Weights of a small GPT-style language model, trained from scratch on English Wikipedia: 79.9M parameters.
Each number is 500 + 50 x the weight over its row's rms, rounded and kept within 0 to 999. Layers, rows and columns count from 0. Numbers have three digits each. The size before them is the row's rms in percent of the matrix's.

# up: layer 2 MLP up, 2560x640, rms 0.0119, rows 2398-2450, columns 256-383
# down: layer 2 MLP down (transposed), 2560x640, rms 0.00855, rows 2398-2449, columns 256-383
up2398 034:470490483479527482528518503457537458522537552476461511484500538583484550564555540498423504499415435428496533505489494498483486482489453509484511490547385527449501451539481584497465489470548525537483347469495532515458437502521594512543474479469496575400457551445422472501503479413555531478468561470575472525496531450497476520461409467406479415472552467524479449563480620522475518470574
down2398 032:431474454406460434510500564539479481492490553489478486462455490496483502472452483525517478428450490511456536456447508503399542493487516535426507616548558517502509592572467536486573534518476460517556584552505550411496454495515501488478494499462523493427505654548487537481529468450596506493493516548521504437509443494455491404506557506405625598630641500418569477447528516599447536493515
up2399 036:532497561527555504494455514553662510479476470494507470545632520527561479506507418458558540579474462486526550616631490495597520444593445500542503514465617431513485511407460380513505494456562520553575504534515479550505483544484508538516478541459532517381440552477604410519550551478674496586533503495533497574499493545441528530545419541550592514536567579494448513430571450504508508447495
down2399 032:461505464540565481467443481464488396582503471461641497476524456546493576467524540591559498469410466430527542432461486558509563432449474506530535508443560523566523537384467530410473511390482589473422413474582466394577467476498613574424457502521382479563584526480457461488442497426580480459429439439430660499541438460504472506604615465453508524432498448472541409535527500485409529517529
up2400 035:553487505538513467479465504526504533511542585482395517549437526440477473543431412490545522496533553511608449575648469495416427569454437523484484417503420420514533529656483473487470475533491493586570418469493482499456554402473483521410447455521474532447512417489642540521569543472464488507517515502426443478429481519359607517514433495550514442460583497507479467426496439490459539421474
down2400 032:444392454486471421614549490487488515532513514409446527486513444618540477484535585524443522431422522440502460491483512538583448450415550450467627549371533522507487470463550420573599559540574531513521499379514444472535467509546517486503465522489525491468405483455463451570507482506499491368499537440488459543474505435533424492517537499463541468579374425543566635493468456394509568541511
up2401 037:525507471546481505510499455578548486476507522469465447448480559590523425441486460498405512404518386484569576507538587495575526512503515377519474562450510516502447404464479429514515563427533604532545545431461448524465534475402525594516514588486581534455446518443424505507433453453522529551553376525498418534415521603453430527483526375559504516499509507423537491533543447504534524583584
down2401 035:392552482432554507518582542403593544566464478447469545510491507347511512458418539504473426534521498604512544434431498547464585551400492538502502427495451589533457503566484577525445530512478433482539534515510522484547482516488555464507563458501418469437500517600481508533481568499463563550536531450528470535533412493556569504479494489501490503524442491561469478413523525469465534586388
up2402 044:526521543490514473527516434509568456466492511437508511525506463537553450493496530496431493442517464506546500563577501536524425568496475504409584434409423520569407506275495413557469496475577422505487485464476492527486476426471399496492428468513542516488495478537501474534490463528505565495466550499430363468483512520391466451537432494469564504520504507393500559546584488519506503500497
down2402 038:464444522521542644574587564500549523562482506564550593538575581490580518513504497580536512462550536515517437426464459545507485401450531574527519547500522533566546626489465462570474490555506469522544492484519518437484530504497500666465532537509517466414425475544438450420526456562469443482446416502445595530517377435533418479581612486453488501552420460534527590486532492556572531496505
up2403 036:485465494505482440540585438496569436430545676481430469474523494517554506437521607457431457548497470478560458546474518423480504598443498491543602427457466462518422468391519480555502518466539583470487468479513480550376465497569398471505520492491585470555463543560550389446507507415553432544488535584510500584475485480400570499529595479415530523494457529489481549527446516479534543495478
down2403 034:510497623432518519467621526487445556565437489423459405505441476513493481420503497559447504486483426593444528525541459540555559432487525493580433541498531459538570509419482486516537472578526483556522495509487513478493533536428496651548480418587426494496508519456555487475535477523484467469488503464516525456501456547509423457492563449424471566420435448528467429479484453496543461489614
up2404 034:560457574514540584496516488504541509491473583503557496500443525468425436564474503473402540543527520521503516564615472470472411498536612540464485546549556379569451465505470543524485489394527571529464499539510505514465467488547491561603544524474445515523506438444500550494569539415544403463436520480475447481478542483518495498510527427482491462459511537528472534415514509535533503393433
down2404 031:481456438526491450551583476441472506487499460555514481467456504524521426494465535518563457478395484491544576469448555463537375568530531438480540467452505598490566480511566483532554543556551583485516442460524470567542461509511603460494463453539470575422577558395498586582502449414521557456482590529414535515554487498414499542625541478407564531450457493460517477529561498414574510481446
up2405 043:464478500478543542504571487511542528544470399599533476497442497490489511464617456469453536513471430545482498475596513426478442378384518469465427431498552452481589554594471505456399486477563519597407645463495506556493543545539485495566427401508573456518495524453533539567434464492511567470509489419477454463465451614422562511527483492490568469513602498567482512408506526496468426379474
down2405 037:494514435496485508621502488469512478482428594446457482540543480571533423508490508592470398476508475469529459424449480555493560493571545606478492569500395462459496528470515364486460504505438608559486442494477456435485497479531604543470492452574516507520514452585472470495506457457495521448447451550534557560477535486489532500503489454506585494548346498538498473524507481480468439524511
up2406 038:489572452490453559505444515565440533475601478566503537536495573517506522491499467468488512507490515478514354401476466502547448514548483510413516545582523483488496521415488518469507475496504561383613568448448498478526454533512503486439549492504462541510476498405515427475504497505566569506468501497477570497531511433503535484501446530557449408517442493478447559685504483522547546505559
down2406 033:550505624527425447390460449536514521448581538572464501510538469522479491501395530565578550525524629411491452549455555434600530439484505491574413442489541501431539457512445536554414556410478425519534543385485512576570562621517567519478540547497556457429458512527550513501529481441534388513564503470535450497543546480521544499477466529411585506432575585512498540526547545522383474567476
up2407 037:445519514493585552512456443567382541440469561457415491478525474553446447495509386521479496443493523432507502540500435489444491474544536417522534568557527460442491545662507543531513441489517478316574442434447474511489587457479597492450605450520576572508500500484608570478492508495592510526506449540499508458475552561552511416446616455492409469515357467487533530447601527511502530496449
down2407 033:470433570507481474454608520535483547476535497525481533529441542481498540487603500349476482531413494499512613465410503470492523505523549435427480485497470506518541382471488531507469572464517454527557437504526550601495478501537433430438462485464426546434473473518546528561558445437497523518527508522517468435595418574533496522508490464475549486539563513479506435464476489537494441472467
up2408 037:506552560462481460492513538537577399368463544450520494513470481586423480461436557495431490419524493560511467461586557516429523567530467486466459450475504577479423474461464459462440529522542603441423590450498475554467412466492459459396530436427522489556452463549436460547552483422485430518483458539498458507511498515368473476540635524353506538458517437438516529630604563419482542492403
down2408 033:500472562494527575410532555510406530582493444588498421534473425423480469568516584488495478542512524493441548456420508501458523422599543499521521583446562507581542526445512489425507462524425478468527512406572553520454502514629539553461500568489548569464568532526534522507439529497532605499499443405453444541520582490554518381440481481461491509482544582532469471451557483592614498442558
up2409 041:605516534515473526480554532513535484454485486559534510614548558493523507462552490529539542505601370504561422473485594459494479560472500507514559467485447483548539492343523477577486556513527458529426510544454486547665500507532467488491419446519563518539588482505610461457577530461423404512507515524474543465428517543425567443486494494553476517551470500606545509517555385551447462604489
down2409 036:382452422452547431558581548513540483497519457473532493475510515491379492497491540476475509520485484464548466402525484530460459471531537590480537517494434541576497566388435487481448491545550473565554406577537455517514478510489576570513541443528518396418500464527421528458366504494564572451398519415465560454462528481464485575527447502503537444456385518455492472527472493450619571492513
up2410 036:498429486496486531539583402505521549475498432488413566460542554496516480558564416490553506535478487487543472555483553515439481547460558518539571530548539520623523619497453539583509596509457350482513533475534537486384522501489535458536555598563495497561530503462516479508520525483487458551457480539445621515484517454473493554533578503489467506554558489602544554384514448520502550460475
down2410 032:480591504440497419456532595468479482519504491514475409503484489546509629515543488442444485485514528573514545511418441520629490437457490472531404442487494545522534454399534539494434471454510584586439475481448499518472554502482470543497469487505394462492527475425526498448504478462439535480444530503497575486435482535472509421414418446513438450305501570512523366540454556447539426542569
up2411 038:525513506553458523478510529574572629489418668532541471491488589562486454532456535551577508475549453580521505523600524402545510536508494527456472484487426478510413438538516500425536631534480471559494505517432506494476513518518437527469376518541507620521485531572455556475507400550472450466454475515483504414475538500535353514495534531499591493524572533563476507587558507556534546576522
down2411 031:511355418475492516587596529486461521520482490530480515452541460500530416572581505560524438509453538525563549533488545614414489489487422448468538384472560555515466538554463497594460373516514535525470626429547515463541486551411556491493539498583493422443602486511460521511476552544499457465512497532498439504476404452440442453519433518524556560528364461504588532467446447476454528531452
up2412 037:532541488481533558456529560552570377462398453448535437509541524495481466431459486528497411502508475663461462505469516540534471587520481564407494541511505483506585420490515298529541465506542683447496381562423485551409496537423490456466441450474440510543503494633435588472512491565456521523531419536450512514525486554484473497421498441551501465484410554505412466560531485532530542470465
down2412 034:359450532518465527440474487532517514577520572581521520551425549464495396555438570378492491507520546574547423486570567442544521542500475525536457476414529513483535556468387520504451531375511474482513557502542506476540469552498569501453633482513501417384562476532555513511403649459502512469484580490567535480413554515551465467577602479482471457528484561557445475491488573569486549509467
up2413 039:426485465523568458458482454464462446526507434482554529538521485512519558573572481540474485440505486509520603456446428485515574414474398517558549536571570527507512443672444497414462446523553433511504368464423555479527573497483541496406484413471505477582411433490479559481487505513545507518525552519443459515491436491514544490493524492500530445536443435539553526654448530500526558386387
down2413 033:527519515542511534478470594549518479497533584454456493545499518490591513466504530508639510567527459418472480580449513501534442595529534578525464444525505447500477549500520480568497519471482446483584534487473545523521568490475443445551465500527477521469561530488518553464516494479464494531470421500525526537516544464529463483518566542494454531517428522487583538451517553498502535555556
up2414 036:493492524483513501467482524509581531445543580485434531476551515490453474479415464503665488478504531460375485541534471537500419493592519460509518529507544457454538508580492410486459492494533384503486507478522501477386550561545498436552366442567455540554566506473320501481486516616439495496482521585491532428513483391388489505448507415419521401462433560441436476615501529436496525472526
down2414 032:559490594570380533606496460560490522476547544478473582460494515538564490520543522538525479506516500432510508525530489479557502499466491446448496472510659571505531545447474384543558503434524495534562506439484452471545483484521609474476423519420496395379464507487546565521481528448552487536514530503540559553526487453477488481532537494537528501583420531604457502526581550519530420448451
up2415 038:457487553508433458496492444555444496462598449428616493589432482570529568463436481505630454531498467368479550528546625388555530490537509460515483429478486542465553522460511531446444501467415481517425539432433545504600533440548491537472559530518532540590482581465528559575459424492525566458449532481540509481521483472534454489511501466448588524483484498487531442568455528436482545530523
down2415 034:485423527471524603493470473419505460448463511464467514503520481523564467482476457500553514533481540508421501562595464523439507462460518418557532531491476569465408490513583498549516448512445601463451536505554515516540538519464509415485485571464544551631439419549534517481421484556498415533505471613405424404529438458519562520472471481599573569482458523557538617482402472488513508510520
up2416 036:514566434453537518495567472593490478553546528554462486544529481485572435475540497471457492608571457588581483565581552576513471611499569504448525496442582493523507445497545512444553472490528379500566544500572468505469488597484450450474589543528523483488576527422622425555539518546587607530502517508510545500492531432453517508457633481473614485524367490550387500449462409544476520597539
down2416 033:524542515500537503520493458493504548532502515535524521488445530519524568440560491475383496482545558438631486474501501430529411505558469551463414417450430545520518472410453500451524610478522553492518546482457563474499515527514532476440521420448575511527557400461456436477565582479538516455503525519468440509443428459444478491581524529467438566389467531567547406500578524501432538474488
up2417 042:564481568574542487531451534446576475339375535546524493515551558462555535490501541529562514527526440494556457471531521463470401515557431536420559510450486483467518486527502449528524530449496485492474548480420498535495458545546493451495490495495512581560456486530582401459550498445517439464498522481549485496545547553432475475524508517485501517486543584438464565549548541510463450440411
down2417 036:434511542516511510484518477460430399583498465522509505478540471530508444445598503499537540550449572451467576437437449531489532515530522546507505526497534474594527523451417460514450518510543520482448455491589446467633503553431506625462532497497493468382547531513531529492424509471593520449542501484428591532435506506484505584615486394578426459490453488435539444585543415474564471534529
up2418 040:536503536449475504464527482437451537356487481464507515455493490564510474494502528485411454403500538481449566499498468458493439568446543480423471447459426510566411437501467542510394539405515566510418522452513453532489481467500421552480540523485503457589437494566503508533529437525382465496450592564487463500495425540538451573534601492525484477566539448446516553416425558486439467385530
down2418 035:502504432460428552484546541469422533567507465519474470499535530572474445521540434441514507461523449560458466394523497592499468494495499497562484560611571531437529497590515397510563370596508425456426438527471508512578460501430489429622537507546542480576512473416493519423500540521504519490527504512463495513576553515520595433521504504464466559468297559511455568473521604543638550440524
up2419 038:574506490447565497491481525499581466481499502469508512478546510438526451444498500548459481489547497477493479477456496490395499557475485504478513476537508533502407521461511466516500464491431425478549534417487568494432460389462568531486423507495517547530505489473519543484452457611373526504450460426470550475504509528496536543541537422561522373602547461570512526548507463601427517588563
down2419 033:407567429525479509592588567508445531601511559438492592539526486527502450494591466398445449508537531500471515425442487564452546450422490606454545518497484518522483514551518531508494508490459403543500387477499538509519471460519478469505582451525547394440500499374547573465542451398592561464507501449543500570481454405531529501515477405519502481514377606477507464525390591437627541509529
up2420 036:467572523526459473448526575476457460479587542525523502510483447489457455479563428564482497456553467521406522425498416485492519538408437501498464579525568558536430577601473561473507513562555535481581427527580488476435518421518504493389487510520542446483480476612544605528471518515501478562495477569416527494458475506542501416444585504513445544535485460500468486454520525514470561441533
down2420 034:497477574476555552472494477494624593527507529493430459555508506504514531550553509441535515450619531463517509483491564570445464559484504578476473495522457455440485444485549485524526479454520423489473504447469534545528511509504554421502471533522558544425508430498504560529562630471499520443510394493565451623480509479607572497477474524449405419502538516508422604475479504538461546457518
up2421 042:504505499507530466440507517472422475515476485542471486411572429471539476494657463468431508583502451428474575464463427522478528532361527521578508506578551527476496522503471494519517459546480454516569548528528487442518573546510508516537521487584523441489486445470552483517495413561536528494549422472481504443480449516574535515402507513593465490522472509615486515437460479467576485536501
down2421 036:458525533556531403438475484577511536504502498499513436485557492460484539414424490470513496502545519458584450547398538482590489587473397573578433435531370500501513427657516554417514605450474476481502557562420575457466502466458431436457491528481522522576555479471497575583531509403474420515464495485617485431531515524578471537485518578443496497463605489541466512572520522503395492528496
up2422 041:549472485582412440499497520527506507479456511511442443552506485533467457514413518433547485487568450563450466521506515525476477525531445581528465518522548482473504477477486583480522504600434591544484386538529476508579477570544525572497508515500380504509423513495406478497560573508484470525472491514586519479501448497531451479527454516503531438443561493524445441570439442507500511507530
down2422 037:529488493475487509564502465522428486571520462548468481444474456457471447453489461425467527504487531477482527473526495604454381575435499490531474404401561535504442522395603458469553465531489506492391544407509549522497506551377615382521500545480539596439489472540562528528397453499499534492446495427458482530496559470455589573558509619480526527520407497472501517429427558430440433452444
up2423 040:469595498544562517424557470529490520446490527428496447522529490597497416483468562488466463530554490567446486506557484469542610505492514465499562480544404531504421497645521504509513573497534549501494559420460505512492524487503467472516427415443574447569450515579460562540503457594547450550516573597463506441452503599439470515458604505475497540567510465455431446619502558522499533473606
down2423 036:596385438500498511554546542571439552457545483482514578520473534445539519532512478475438459543446565461558489432469558598427461452491475579522572555489536550516500575502446465571547390565443480539530465586468563537491419540435493536496448431563463400550521459474378470503522504563523502401571437522545520479488511388543412427575466515562525445481433558574539601503462493577526496408508
up2424 038:481486539442524477514480522472438547430476548458421548514513443531502575500556509508488501487410536420480550505405536499484463531526434500483519463424441489501523521616464407462455540453583576432542561440469510414408459532537521472515407637539575576586585452529514478511533518442512534472494441521563576494548507522456437487554519513482640524496508510510489453652609583496467528522462
down2424 034:426498532465453526360472424473475489502523530504506467359463510517566429546471440479535509552583536534497539503616502399567569502462455445438554546514523477498478509462494454536617469453403463508495493471499464522602543535423523474559535572437454488451439464435584482495531553569486501470548528493405549531515436470463428461430464395548393499495466499518484440483446581527528555529588
up2425 040:525418425523504497476506460482610528580476589496575552500549474421535442530543453504514498494460479467492528593464541456542505508539559469502497352430513404553419522392445425479529465484553514558488641552512511547457510471490434520574428630515556430520541543497527554488515480529507447523505503472482561528499530512503520517607528441440534514523564475484435477471431505520487524486426
down2425 035:443628468534465505541467453448521410511492482567526460503532443570537434516484469614541439468452478474512519544553512514511481476445440494512522505550512530472467540496620466493490590492458507515497430528514473432542543508410606518460484486486567547553498525370503446410555542518504495581518481541327563500513428444426469530601525383468415512452381458490488522467521481460528506452451
up2426 036:430514457464517498457529474549520468505512500541497526499435475475615515584578498415473489467518524464527468508524490488528457581498504482428499459386488545543449498452464559473487501461587448523520481476562477485659546509481407472428469505524454516466563585501526582512463427435552532474450518517512535469521490489516523454515559448508474469496623512406406498439386464517488532448524
down2426 033:549541476445463572532481498472525521512453534507482513414507439495487463532577511620588496500542471514508482583476581478546511517386395478455464465604512450487487536494552421528573606484426513548522524527501494401492578436453596503455543528546642528622499484454490414416580561518474474565524482553350392488555434441477416487561486459470509540474280418514548535474484510520550541556504
up2427 037:520485481525449517496514484468595624568598505529442562592494497518507545547412552425494529459443544594533399539452565451562467510522482497529507519469462482539487472470494392501591419520616492508390508564399459476572502486473510435452603418495479488492491490495531469508482535492544533482445533495465432517523592496440575454509509416476523509515565486505545564388502372474537528453426
down2427 033:549531498545536519548486473535498480488423406519474491488563442450495533508521487558471547504568431484588435480405517520567332536519534519467423556577473506562586580501458467567535472513564488532611516374519537512539512555514561621509486473556525523494551528626459470427517510527447442515480560488476501455490536516432468473537495581466595483427411525451519478573563524422524476564589
up2428 356:438509526492495439478465519505508485545470539511505438413476446562554489446544473404502451585486422497448564524550411464483455534430507454486527422485531458374490516566535491489526626526504428464531497528486461499541460462569458498576599539384507484433362441567504464513452500449508572533517482572536485536501534474492496495568482545408522493537534431592472478540522437551546486567519
down2428 361:531499522476456557465498452562421459422453595506470515498485385435478558549489504552410489574544529486590540590487523558486412546434493522406524534383536479623526544474528549516431418575508571497410483463465542529475514460495512481535556529462437498455462511523571505411438456526482432516482434543539572492556479507537518521480517441632474518473659530500424527557505501492457544564549
up2429 035:580476450428518497563526496577559521527412551465412466443493551470511518524547437461396520478566427437488431471459531459484559567521528504507445582461490450473458585497518577557508491410467517458407455462412503581417492415520463542620511543431487464557507505455569516504481525456619436608432448526559493510428601568426482501543585485509572489508462521501472528525549444540436535478529
down2429 033:429532370418486513536622494472441512501420457600482420476511489534457474488571505469524402507562511563560475481454492522537558421471533505441565448447460579520450564518423458514393530456549506458408485494508504431520484528564535491467436479455458439402456429529483451515495503489455618499546520485439509490496484395495619440552536490577454468435453544495494408453552463481616397502482
up2430 077:548515539454571516490499560496533490437514581446498511501553570615477457396521578464492500456462417519583560513485479458567419491436539506425524479497372434459450576514476410528520585448432498525517530504499459487517453497480447484467431502521571545565460465551484484503476547536452535440474422545490497479518486557437432443490584487430506456457589493556497563516642533518516520548489
down2430 061:386495452535475476535500479504424476628587535455463474483505483493498440560571514483563418504485479404471470479434589547507591530480501421510549578446586566519507536424473559469483440507435515504458501497443487481503501545425550445542582585567543416501545421549490540469405492568502510521524531502506520614617534458531527446517451528513474488563441568498532511480466442459514520459510
up2431 039:482488508512469558424544462532323555540512569434624540522482440541445444484504451489516552473497506551475527590567413531561514470539554546463523448535539471563429496576481611436451425464470502499418505483571524482558542484471496517444539449424449441466507471534473585492557452519462500470453497466379473493427480454585545545497547474497440521495492409446454509432423554516569539562550
down2431 036:604485403487489568539411493443472463514483462500495519533457529505584498568497494457567467558539522488510535606496652471431341536486435493527496378453503519458449567578517517556540564479505579451497617512443501550537530509457519430535544481575529484511511432431524565473464503507498484445504530563573417424510486463492511487569502503527538493442539547446521589484454557480477581420455
up2432 039:522493473540481486468506487528564580490524533567489534480547470443539488499450430531512542532591530496517502533572576523490446594610509479435591439509446437562567466419501465538467541489525476541484543489580524541413474509481525424567444552547510441495551566371529431501472487571544488478487535490462582478483579506412528471488584503492546418509567562572479514574514491536478506579503
down2432 035:458579452517408615557494519495373495499535514450502559508502549467478574519539536524517499544501472520475557489489418501571483401489510541493442547502554579596552557473446576476491488467488483550530525480534444486578543561500539584445490517502473409419467501524444549432460610429569529561545496484496532496419487458476537489552461445485454556492323516479526439523514536468571515443518
up2433 318:486534573423474380433441483475455533445503461486384512441545421506535441488509508534400463596486424596420528557494491488478484505428516510582513459487452594517481611473488519412514497531462518469499457425521537542449494473506569434403564524481523457456567479458483491544522507508623459485494538501415424488586426497479479521566584459547431515497466474477532410467478604587546540417493
down2433 344:564448507439569536504485525504604428517538528508521629504429584437457423554473522509466488394510523492590504466471553520547453514569448458485433512525505500471519485557458489479493557452527441458545543493498533532514514584546493522632417523559557541559470477458479549517470497389427565478518565425395502471489496530431490528500466494491494533535599483556451529522466451420494478461486
up2434 395:480526568504593429444499601548536580598528548484474444408449512578518482467532557449513593437491544504505527521541538494518478567559446538495469515505493429399498489567504454416587555508610582546543521494476479491561518478463484509462513487431513406453547413489495555604517505506465412554462574569491500507447481607470402491483534488544498439485488510509478477460477534514423494465450
down2434 400:457493445524505483523508514440579504477513498465483547479415428539475470520581495408502618530435396526442495593559454553422452463571539451500444532504500504527567420496516527461538579557640546554545472491501491443495607542515453459395499492464479476576510473504512499488528509555432477517483570496504560455467395568557502546527518521590408538532455549539510486458523563525445433451591
up2435 044:519452525495506488479509526479573527525480478534546510524518509525552483411533531515462501491515482494593558528515524492522407551502565464478510414463430477520573415436474439529485586564500480527424463536472474518424451550483473497509354541500547516570530536447568559482552414467417517413528556475482443439536516570456505536496476445459617500552580473456493512410546509582410455444497
down2435 038:378504332481472491553585496485445473480475481509454500442519530547457401557552438513481410456473546546521528527591536590473466461547545477384519557516518554557460555449448458511560470433490476505468453588485423457495503515439550508472569491503540481415459454393414476490409492595487567540495532676429597613490488481425431555526505507527478518514342526502575560460528508496632569502525
up2436 035:522554512524471549491516489527582563357591656589482505446515541470465451509522600477504453469543459525544396465476449461455521587399507531423526553533465401554440471573539437523534488472486484486553503464462454487436523470522482521493517550588564439521438528495521551463549529554508496518490534531485531355481534495488432537486585514509508420558559487504441516432479520536449535544595
down2436 032:478513509473553504593576577484404535573531556572537554520547534509573514446642487476438527457550573513554477505499526554537441541466540528511520503470585570510426506513478511469501450527474440612452454531527598525531486522428574611572537470460480458390528438434538497547503480505484482521503510461537546465473523502534568558574456444485490531412369536459480492566487579486575434448481
up2437 038:497535439465436452434553488547560496410489492496441495494504518465576456494507605493636464530475471436537478505505499512580503493562510485479511512463500585467529534508481400511520516516501461460546443481516513475471458535511520503439447440525477578488497533526516468565475443571606580559470466468489594560579449445470476585494516464515483478488413502395401505493493474461523498556543
down2437 034:484615517521560522444414471500500513482485526479463463397498485416523550502479482562530550475574491526558462493410479436534501499427468512614427477504487477391506438525553583410524506428484564505450482458539520448504502433400554490597516588504543485481510459489519521486535587461432435583515565542520461465527491506577556503372524538554506553441568505562418511608464586531448420468536
up2438 036:511476504485516584490505486514577641531517431445413489504381488584416434450435561469516534571478546543392477535488432438496457523448627514590455583520429427422539514560484474521500555463561625425430487467491542480397425487467533485520451469483474532604526486529564519557458532548535478585421453487406489428537532556521575470495552491477484474481426527508514536374511407491522568494532
down2438 034:519440510539486500558526531470512571434502537478355498485498617440576547563517468487439454480495421531526554464387505432516448523497557444481440457419418560491520423416561449607535492522396503475559484502503490575559489440517570526524544478487471468538469475506492497496490410503450483511434525469587449530521491531468493499448386460443567501494582507483529498466475550478520382537488
up2439 339:521449444426483382503471496505506544477505455545467492453506512521485486437434518420483632637599455418519407390483549457503514530554481470550474580500449512526484509558446480489524498473529526521532442431501453514534468510436486513550571473397465501452471451467573415540544459444464504550454443504440524546462392490483486519557556504474418569463451528444552458378520460581481499438514
down2439 348:575501490468524502595595526473509538491481555461460460442452544499481520569444594540486470530515509460513468509485420407439482489425491473440485552433487524424481451467504465428478492473583410520560446538507516365532516433573508517490558555497416480496498440552425507500527513483513451511619465521543554517561565535528473457418456596535584514518441499501541525508563437458418484491500
up2440 037:424559536530609559531552477547425508434556450535483436480524491505432450481540582517350460631522431540510483530614420500480532426442524486483533455455463541473421500508494502518455517535575471460589534525514459467463494546516474449519530493457521533547497477479529488503534518490525495513534466499449576525513421519508526509447447508510539566435494559353435455353528527404523474496500
down2440 033:574504539484535479535455509451454531507452546461440581561600584442572551510555530514525503558498499492506583483498462421473531560456510413567443525433493474445571460491490579483504525398398402479598435508505469545502503487500490606532587496489436443457465533526484404504443456545479501495492468479506550611464482561500460442502547502470455492600599374535449429469543430564429494531496
up2441 041:505447561524490497537486579492508390351522556492434505517513527497556503575431530485535477615500493505571545493520552479498416449439548538437426499391543482483526498283473430483444515539519465586570486510534501483512488503529561511491438487487428496595424516509486533486540454459521531470493456474490370475605441501527460478469439427568534490437488453359468490485479475492523483471396
down2441 033:502486452519488449489564443465529468637451546478505565461537484409503444484542518485470564496454583522556493470558499551513443572505536537533529507533480520540510582554569527487538470527457541443430462489479511496482481471467486559534654544551549531479572479520555528513473494465457509432467509549492589499565486562549510554504505483603526468377514523536531492500487582480483486499492
up2442 038:498505470515398449464497528506560551470514477423414524446521449555503454481588515514443464569430519503488516472495367491364477507466468517585570483513446509502412479560509469532444494536570628441565528516489528464391496519477513526442429541552496426553503473528556515505483512608451527621517458535499574495486527508506401576494478520462523498570542448504460502498524506503489536490545
down2442 034:571536622519506480464511532541452553524506520528560534545499519469509532441580420405440449551528532509483472478491528514489502476507424502603473543557505481467541491506568467555583532468440386500540461462555653457512437486413510433537508508503485504459427549373511544393519533478417508506529539504508469553467477467539431474447452415464428493459587511524440526479521568638489471470554
up2443 035:530372455511553539506577496427547548551489399591581599522525507453512554578457545524526530536510524566611422543493557535476482486518550540524533478459475393554563468412484496484474496439612449561444556499483602505655495522491489544614418599405437497642509435452577483508600421470468473503438500539453532481521501469581542538604504445481518524566568526535493539519425395567513492405436
down2443 033:564477471503501443489534444536508428516513442399548409499483536539467518555513480527554473579516483531523451568527481542560485508419443560579489516509509500494560496416571467619446492494483493611503470519433534546482512492406454517520527405526499462574527434343491548425420493557444517523537538522425523404448512452459449574501458424544475514425342571529501507444387549428483494528520
up2444 038:415472567557559475532491473510647576535510515468609501487475474559526549484492485481546497461475442485456526612485521438497470474400511477491453462455487561470393529569530469493555526496565403526493516504416513588450467526516442502556438487534516457516471563559361478541487460410517521474473521515534487568552550484460466533564535509424469525527587478540524558492379497542464523561529
down2444 036:549561406418564614558526518483479444457516538593486486561513528447607459507544431558508468503535472507530547433510473526419588472488522470428481517479532468533497520452512509615555519516492530457480431498545493416527510429529638564437542519538561476425508539495532399507480470592547470567480446522441482491408360428472522470559556407474488500490450454484563540490487538524552460500447
up2445 038:502538569483542500441581483462540512424563530470569492485570525482507429463548528521618489427539528496524389457434429549488486480567432545480565449508508579535487538469485557536479461524498656435555556480555483501456495450512527523532533400487549495428409490634438443506545506523514489522496602520475576460453500513495444509459425551494463436466497483479376499417459460404506463395595
down2445 032:493547560428560495511480491498515494518558545521455529437499525557479514422446523514502578453541511440512495501430550528503531570444473410569423495502515440466545496508493482405528566506470488541461479474471476381544468451439519406553443505452578558510553558452545430518497547517497556539491490442520456536556534460467546473502601571502579515581501580466416545505526528491521490391453
up2446 037:558504548513484485465525560430388464490461687514582480561537454412486518428459613496650490473529440560594505442468439560486481494547523541580565436522490462490558484421479459567534384509563478535454455488538510428463477570485518486612568502536492518544497432448425392509563492536554460525516525485533545444443517493523461506540476506528626465501473588601572507605569425531480447485521
down2446 033:500517549534510360493538518533452424642523397504558447455572538600480450433488516504461418540548429454503521504528500482604441525509482476545512400581579471498520513470564427505485486483518553526445419530487529553492498538375458501491576514485560468493569477510575559487403452563468504561409474418453582480500635481507504561565549524456560580446473481561435412557511517462468462513540
up2447 039:530547451408425539526525535591540589588651506509453523502435514530480489504443580430442514539454505499605477455497487446566409522431501550411474514456438440508529550612517487567498531442506546503522540482562503482455477556447477532559544605505486455463578484428498486546484643519542567526494520510506567488513557576543436497509514537500544440496564532550550504486537468568568555550498
down2447 033:435468423550453491516539477511506515525551547618483549510444583553493442531554419552590476490547480542511460472540527531521458540519572449492482590504434568473471404452518491504499483449446443482542456474548483457548477511604553446487474458519503584370519524554436370588489496483529446550578491593478525580526466516523483466423514527405471531456532388469436368435512567501476522532445
up2448 036:440506514524482450457499501530548463521533497491459501578482518567547500511550506445432487601632471497449404440441449367503507431454456511567449549601527512478551455496533442419437473494501472564509388477505451489514467524519503481455447367480473469449442496514402494492548445512487500494531583587491489489500405456373555508487498480483487525411451450537486505435470491478487492491559
down2448 035:580444586454582556507392457468427486424517486444484507477477445424494441556464530496512448554438614380464519499533545585442462457464516482528497406398483510382470514479455455505571448552493530474477611523555575591470495511499568416527461585499475531554545447436533499581510504597564442558481482512566425578446595421534453402454502530487487500525551419484563573539489477448467516464548
up2449 036:495532454485452494507499462554468519518364490479412459497562435538555477507370516418429495412462530440583531495503517536521499531511546489481434517431415483517466469553478556490502487538480440546523617534458470503481546546487493515505537625499441439509388529466554402540520474505549523543584371453536481515543494558462452539550527470574451460462326521526542561471509454480484502383547
down2449 033:496534448492647450500468587472413500580557538534593511452464547435480571495468478488469466489531521477518469511580441429560494414434497473537650454467506539513510437497525585525472565481504576507363504493521445450385530552477516540451534553431460450475542456525541417476501499512469487486496530447443452438547550470548457556526482533546523522383546510524538455514533541517430412545494
up2450 039:548489536533560471503490471471561438465447481413603497585516535457497495490437515533574467553499550528402525600499524508513463526514460455550518427489458508404518524500529400539560461523501452507515525610385533498224494525485596409512408448522473519582522542544418547479569449567508542486538500495536547532592496463517466495518471415506575497472477531455457449508583465584464530452533